config.yaml
head_dim: 96
hidden_act: "squared_relu"
positions: "rope"
qk_norm: true
extras: ["some layers without positions", "local attention windows", "shifted keys", "gated attention", "value embeddings", "hashed n-gram embeddings", "an embedding shortcut", "learned residual scales", "skips across layers", "capped logits"]
init_std_o: 0.0
learning_rate: 0.00088
warmup_steps: 435
final_lr_fraction: 0.1
batch_tokens: [16384, 32768, 49152]
Each number is 500 + 50 x the weight over its row's rms, rounded and kept within 0 to 999. Layers, rows and columns count from 0. Numbers have three digits each. The size before them is the row's rms in percent of the matrix's.

# layer 12 MLP up, 1536x384, rms 0.078, rows 184-251, columns 0-95
093:547425475564581368447511615569437504553429595439432497526525527444548494474512557437457489479508506558531463476505554474553500448558481481498422449507511494513482491510412498488571513516478515389508538481524549527461523553421493357543469503446471515478473506483486448594518579491487540473
097:459604466458412465552536396539443507537526451562503538503535550495549556588507513475477580466527497504580463479486523509441636460514560530422515482560521538493527558486488505471536433488538574458436391587460440517446556471506465455496553462431501457331472525377484480453529451452379520440
100:511518489526537536397542454539520431599459547482526523471572544473540544452478453471420552534433479539533572441489519540462567510554515489418559511605486539512551495436470438491549440464492524446428513472476398482439548554447501442396554476507523392424467539447484517496561584476403583513
099:530516445499511439525435547526519542518444459543483528427528516516459485485414512518514516514468506474563472537445414526561494443520502457480533476529519447633555502533411441496503550530465433510525562449488475513459581437410465520491502564496494457363497519502507597496541526420383508507
103:456443486506503409471518465483501465447507478583549543425475522514477554502515460570549566469503562477566533536544504510515565481548620488546606497470421441495551549553478408506438463614530504453463462494515485590592446489505431527493514538459530486441580511470516485581550560425488453496
104:400401556438475621522511589561459339473464411563588476454523519533548512544487503488468518479545462477435456522564509495429489478575467457431483519537551444480539593586577464554459574434446558436411503532468501468523529566466522530476542606468538494417520533517442505401468426535464461606
102:431456464479542544522532560445522447562443476481474511569435522417523472438408416473527522508632551484454483492508578522580474548455452401477402467554496483516543533452496503479517403510462540485427489568414458592459608491499461523504641545556539548521539494448478523505490447527424458513
120:498526435403444448490505476434454444458520530564579509523509435528557419465535539556586528488525461466477486500583461570523507440547547493525497556624666534569524440473559422456507429474520531500554521569487381523568536428507485443558494475455517490524480479466487470511457462570508458485
109:536507632478500426395512514517559470544438537425555626538549470456532425501367491456499514489486417569495649450418509507579555499524465523588506541590477467534515454526456513463439495476525518463556490427607486610501558430523408472507488501493437562446546492473473541511566520534491429489
050:464468623382487492500572451403463433514505547579532460517522575586509474512510497521606518458476542467494545424489584494502420494538542413522480493549541522557517452510471454505526472522566515430442448456472465683485522455460437552504595453464554521462534447533472530486608445587487483506
114:439490601474457521563479443489538481508526483532471513447465504570452499562408479423603458527543480481523527430548480519488493571542493450441505541598515547487541527512402453528572471524526490523448511430479549521531546468500536559406560480516474551470627479519487524508557421535503388480
102:509513585488366463500521473554451455492494584521533439502435539520512527516529521511537539538540461557538547518518496539448448498545451380478574430482459583461574482453480543479527507516522508432511458479521512562489508458466499498443550541517546459498477486505527528487491544645443523618
101:487544526515485578486532444454454457436584527566535522604526545489465408444567531473564459535530566490474485552479467413478437417531467533515539491501582504510494517522589480478534493551389518453497492447530506502445474435471510474534517479414503517525435454476525521462390476472525436583
101:506485511465489468406486512591518515552486532451568496530500623498508467453426478475566464405510487447658461425537534463435556501519648570429349543526493370517547495487496477424544423524492587470484495384508443518450499506382436469512551467502475457537439453465491556518484486496418535469
103:467495530449568574505534503636526405460526480631543499478464537520555419414440534471489546513492425407545495507496487446534481445533465492532565544545500494565423547525479534563455508515482544525515495553506548508407460585430526574643507503456497457518498540515463582457556454521497526458
107:511484467434470464475516465473516465550479424525526471517460472468479522495496544510531488586522455482558432508580597518375581424515504465509499414555533491462537453498419440398542466496474511442475422476519545504475548551411506437484521497533591490485371436515474510564514501516540475607
037:503491560489447493563479484391527427558497467521591493570468565565523536542449445438523530502599498451672592472607490531470578443538505467513535480488516531533542438485466469501389410506525540440451478437590451510466503469403455507484564526531502450385545472480530508504550529470508525594
099:519527567504492477444414464472493592500456524563543441472466528508491431502547497532527509537539435482541555499581473428461517485545472507451516495544555535411507404447378476492575454632567600484548520463456486475439467504420450616528512461525523520380560529394456555565591512606433497530
094:456473583467432521437536514521531487541537572497623542588507459501443464503535483485529471351525483539513445352422504451491454443571507471521469486556513494472474402413478463541564451542432463458556497428516391598551575488463469475629611445420426477533419496539514529534463547530474471476
042:498529466466511480432572514486466462501486487512540521533484542580553485502432535432533530470546471503568508493549512539512542467636526520515449523596467419530525436441371496483473425540486563439482475425471434518523506504444514470455599487502577486460497458541504475468489463497464505487
095:564545487469459456419527504543463481436518492449480564513416427487658403443453519454395479426570549566467509530442525554434498464507453442628503465500564518509619478396520524418503455503534475469521488506499482570531560598460523468494588508441445502406516445472485686481505551551522510501
103:509439539480465435469487529549384502492526640547497495461519549508434503487514554475531421447549466485546595557565460492546473509534508505539572524520515415538587500471476452470473476531441511519462477405473533445543526478477491479537482608571406510501423442526494432445528546507497442510
104:519460543417494489475522466479503362463470487460500543414573549501502507399471497567464510486600442439434488621431478562496512480507494442449540500504520412514518525546508403473533438480443551479504506461464522522477480479452465467409583507473483386454456337519536467473512461551400377511
098:455561526518599567615466549464464435453512507453563548441500448518540434495542573446476544584560426502543437430535489493481428447490581484481466477548550526473522409506472514563572525514486577552502537509494444515528541493489466446533633432528562416460517532501490467489487466607492513540
100:469496565421503459551548537499460458451425450445592479465496582570478512493449426471470583562544444501535581490611500446633518465484473457556491543492498461517501525444457388480449427509462528614480531452500461555622519543481432572467515489579516516484576461531515499491646483492447523458
095:524432477511529525527471526439489491541494529529507575501662546429554478506538508508493568488595478566582548485540514475528489431625565503490507554428514394478513408444504511455453495435542477479576519508622412554509618466509547484563504460633512430521454474485477442471452501541445501533
104:510518515441488517502509581491490444587488572483447456441543416541491472412437450517597549421577503477528553531437504551489488508520557507517528432450492468510554466499453503434453530463585470469425444527500467528535515491467505564561542646464435550478594451484440512528449478483502477475
120:492449472485534529499486506440482473611464458449599527561494457478533491570457456495557416529496557459517487413513500506462489421464543446462449490558504399513474453457503509476469386456581586498390519578422449500493532507486489468506478593461517436509572494480455562514582430516558519445
103:563463632543421447460503539429375485424455498535514470522510570585522497544477477484571567447479541533510553480492561527449553435546503541510444461476501453475459423514506466459512455492511514469508460480530520619500511509546485541469513488524471521446427496488499542512494521590457533545
108:567485486433521514452485505573462431529432469501489625603539487529495416474495576435513453453491480495500484547532514636552416426526479342390549609551562590466488490430426447439484543551441545466481545486590532530457496468474467422502533506488471560452424508391529537540503579540425546534
104:468523520377529563515519459356427427430458469497485617522501471451581400520449597525415571470559477416543582421515501565517522489574497513528462501570455473546435509455535538509544523479573567496506455445455463503496445522485493458471531495498535499424480439508429512435467479584432418400
104:477493445532515433514454399498455526513519529444474581581408518477498369516482444400508440456579438509474565502559454556516457502546432503473499471539557506484510465408402445481503450484539559441525497503551536516490531439489485561537551476484507506469481359536448541537542529509429416476
111:477507529526458454432459522486515514441472539491562432471415513483568486532446540501585520492621547508536514346554530487454553472508555584539576495552436409445518503518487539420522415508507598526536495542506529556455544481471503495440521488567454439430483481530448516475547440554543556557
099:521505494532469389487496447437482490512474450544451563456448532521556527416527461544566563491628492572469510432435474576511487392505469550504474434513487515466457451444437485500456447541474539502585442510520456492484484539524467418452511574460473527474491488472578507503573458526478514598
093:519419500542534431337534496539539476643499441509487540560565540493541447512461636456553581501497547462546517428457503494429503479499451554530493495546519447523519524523542548534494551541527425470514517489471462447473532616446433416493490483579505568482447498503407551516439523381473528539
041:465456488495532524493514502501491347521500497460516490515485493535462461436483522530544535452601463476604529448574612609553538372595556423490544473564527528519580458466482426434520492572462521490467472485536467488583510485376499400510524563482591486461493443493462462438519558507517429617
110:472455568526488491424513513559493491597488478519611467565472546537475465504434531452498575467559446442520584369442474539459538472512511391567489481457551555489570436461445470440591519435483519549548483417464387484542508550439514426489557498577490566479488514481500472517540527538466423539
100:540532492467489523526519496543485413508432446445500547572438478573509474419471501477498519461514502529530482565506453447459475530503426426489621532499569489582515497391400440420488528520567508518395478510567513517497463503379462534512517491537549542513570500453509493519489496488395529528
105:568503510534502466433516444466499494499538488500488550492503541578462510518532561525581479372528468496575522492571500482455543468540501426518533573545574473477557467463442534488499528458558542440605500454599485531527627511544553453549539445611491517369478524483494524494549400589444383489
099:396589610521400476482542467430516488457560528584498509446497434472485567510542513551541519485516383543527500508448505490574452617569476529479515479495546442620489485426606445453508379463505403494441544450541507537404573443487502470544544466503435508516464437535457386413487536555475441510
119:537556524450473500480513521439512503468577549528467570506531508479476459519554582457576573365541516504539495480506460560488512462549623518574517550514509566575485464436553481478444460494561515550445491545480471481455500412496582422462513471519462485473458497539462463480531536624426431440
097:524463593482577494536483557519446541456515565507461589524518486507564440514484553563437489434543446487516533480454475549528511527517426447465537494524504521480544500522473500600479528422443508466528488472456451521482507527472515549585498464523473465541469552532455454531526426549473456535
053:546441442487504395512500421520501438489466467549511434547477570497486459469427506491480582453585447516475520541546577576474573425489567521515481503476514469527670533493480487544428447513473612445404446490556398525500483531449535516486558583571524417425554492428556477498503468460535461496
106:475492522518467476436483527514549513505385476447596441554428476505560459470475509468566552563554505429480504573485560522494470449513517440449549542536526443425463481439496484527558421506439521526490527494481508485481527393428441350472548521593480491520500526426449497587493534438375418527
098:486450549509536472499573541481472513611494487494594487457461515463442524533459536501508537454499424473552520501454551480506555460493496427501492456479488519492538450528559464539483509550465461383473549475506374664583503426513426527553597544575540516444618516470506503532674507514399502521
106:493417560455484504537550496503522458445465554564501501516539569572488441479514547376462511549546519510618561501500432517553587494491500399529504536508478561516527545521445389454546506470559478587521529404481503543542551467417509452570604545441481545449490533442535509497551502552427509402
109:496570523444476467542505541484519508446530627472481510527538495568526479609511527464516438520549388488536540498647460480515424474533556601486413582539466513537554519474563512576464512492472550527429539532493494498524555486394491378499500468547525424431509414383517562501463481471500513495
103:492446514509569467442491500546495484474450540477484481445434503526468402536498451509497549487506552515616473525476478480529518571516505530399501471513445531518446462547456526539466457585538521412529553498517589546486500524468449519483551493453450497569548409482496539546489390490463439360
114:497555591503552512497562436479521536535532552508531476509540572468541393542356487478473485478464537507487604505582576439444438456563543483491521535448589506559561513357458431531542502555639567456492476489548513462438622481478513431511623500491547456558514493527489553541448478529521441578
094:511457528537475589565472534558435457424510616520527546635580561437447463403487501546520484530591488451454507539458592503592468516492436585503544520432522480464477575460510485472546493690467474550474537440515494493419475541510544455486472520557472570469530458509541537508551586442519501545
098:467427510538461480455512560520437485473438513476480501466534558508519521455478443541515486521509535482455537411365412520472456508574549436447505560592558515651514523547465574461433495600464652449463457554486478512428618508474540484497571452481487452547534508499524496510439547534512494562
111:504484633468469502536510568532487501557515530473455596481471467603497450528452517648501475522431527576518509439413522503466535513510479372532474489433481477610548527461551497565529402476448524404409462486528443477534464431446508479542510523458481494477512481487551434531513577439594378508
098:455417554425532405433498528471543469477462500532517440669545504555478387449547527469542447489462416551478529583512478518522522472512524535604592517625553492505505513461434406475531526505493593471496526535449518545398494457490499445470469471543467517468433475478539467411479430461502500458
105:603472516430476455488513492474495482500537558478501597458492510525446510526532551484430510482497527476527525502582507508436550441550576477498441404528497493537442498499514530538455550486537584445450425486555559533524433462463498510488503430524574411529484504492443440514548518537528577576
099:550462418466599540548516605556556423476372498446520603477452464486535508399538478495539471450556468506456543507409578575458458445509501472439463565524400547506536415425421520544449458539504454406432484396432439520441612456544502499444496541529435428525547479445487421556520549541396547431
104:531532481492555499438464543457513510504470580466554581449492480498490481486448519533531547567522480548488512387528524554473557509500502496421441509581496501490464507461367493527452514614449533486488567523494511547430566455517502500467504513493484570429574495510510473546546502467514530537
106:425521514460507517452525460486466452491475500510617520541498563606422480403483474464452453496488519495511566552599553497525436372529490584562511535552449530517521510474494577492510563584550503564553414508475513443625476497488314377563521536583549573417586509509461516434574483518424387469
092:507548519419379477476551551426488486521571491555477597507508505499609449490499518540521555346527409465552530422517585513564500458539583469484495451463496499522500455490499430474548551527592486466472477398473493456555437510498515501466533570553595460448482439430516530505443456555530475428
098:382512528393463578531514454604497459521504543566631505555458534556479579534452601423543474429547546488526497522522509485546536442482554485496532577498556495474543562521479502475480524518590552503474475546587535526502459580499360449473493522433506470542472441496455579468472492508372471576
093:484511475505448494488547470547456491594443417492648502477461502594536514514531421431511497500489453567467472495546514550458515491625469460558562479541550377483629477486473491425535438447429515516500511500517463572517585529466420490484614512571506451463637462496445542497514461589373422463
099:495521552416546494490525469461484451515516466460652503512533525547469465466454469510432510516525414580531588559610550534513561467467471539519445569539471569475596513475458432528543451586529482546490492427432474586522456597514503465484584586489556562401537529492451479520569427459474449490
040:552497525478524506446536485544539422553501542532592515520495586548516477506542541509599567462664376431525537489539517575522531497533535507563507472544501506574508504476518503517492566590462510485434544434567481492524498407484401487536689452479511462483559312420512449482588515495464511635
104:461431571482546546489487504546500509559493474498479477533478512582551554445559520464554429507529492439634512505527485573457502509562630410499542421544467495562473469385467473536525510529586481502477421503571500490464623503521530533563564627580524535545447508489454509506469472456509505390
097:475508554585467574439507405541533478533488528502540537584530492564563467489489473495514445517463479574510549526579525572554430510572506455556466535552510520567461442433453406470526496504395523532593544481493481499483555461496541478485611446516482589441475523475480500551579681533449458510
099:476474548446478491493426545423586510573479502527537500454392504551567434386508438478534550512476572470462451634529549523535418478521509488472517529478565360518503487570505420582449484509445519508567511455480440506508553497503473495434486534511513531560510485466571591431500464492397464507
101:505526563528423514523507504560498499594580531546512499511509578509550382560435476460470489519437446443565561463471514532541519576526504427547530425512438526421527564507503481479552521498599609428570526491490477512597511496373546469465497516517393543443564497456505400560647490433420431566
101:461479442508515513615519499550410537443466479533526574508492498553569518488422562490494484447503537480502496540536491503560551406573506549478462430532494539477501491522419441551511522493535487455461558535593486584574556513532474524574526594459533506411519489523465443526587500432440462458
090:536392559494479501489604494479487412506543426428525440508469497485490533628418490481507530509500546490534522530483541448510615416505572488437604426564425468512452501522488478483431478435546500480450524435402577541602457426541533475451596548467460358501603449511574510494506583547505520527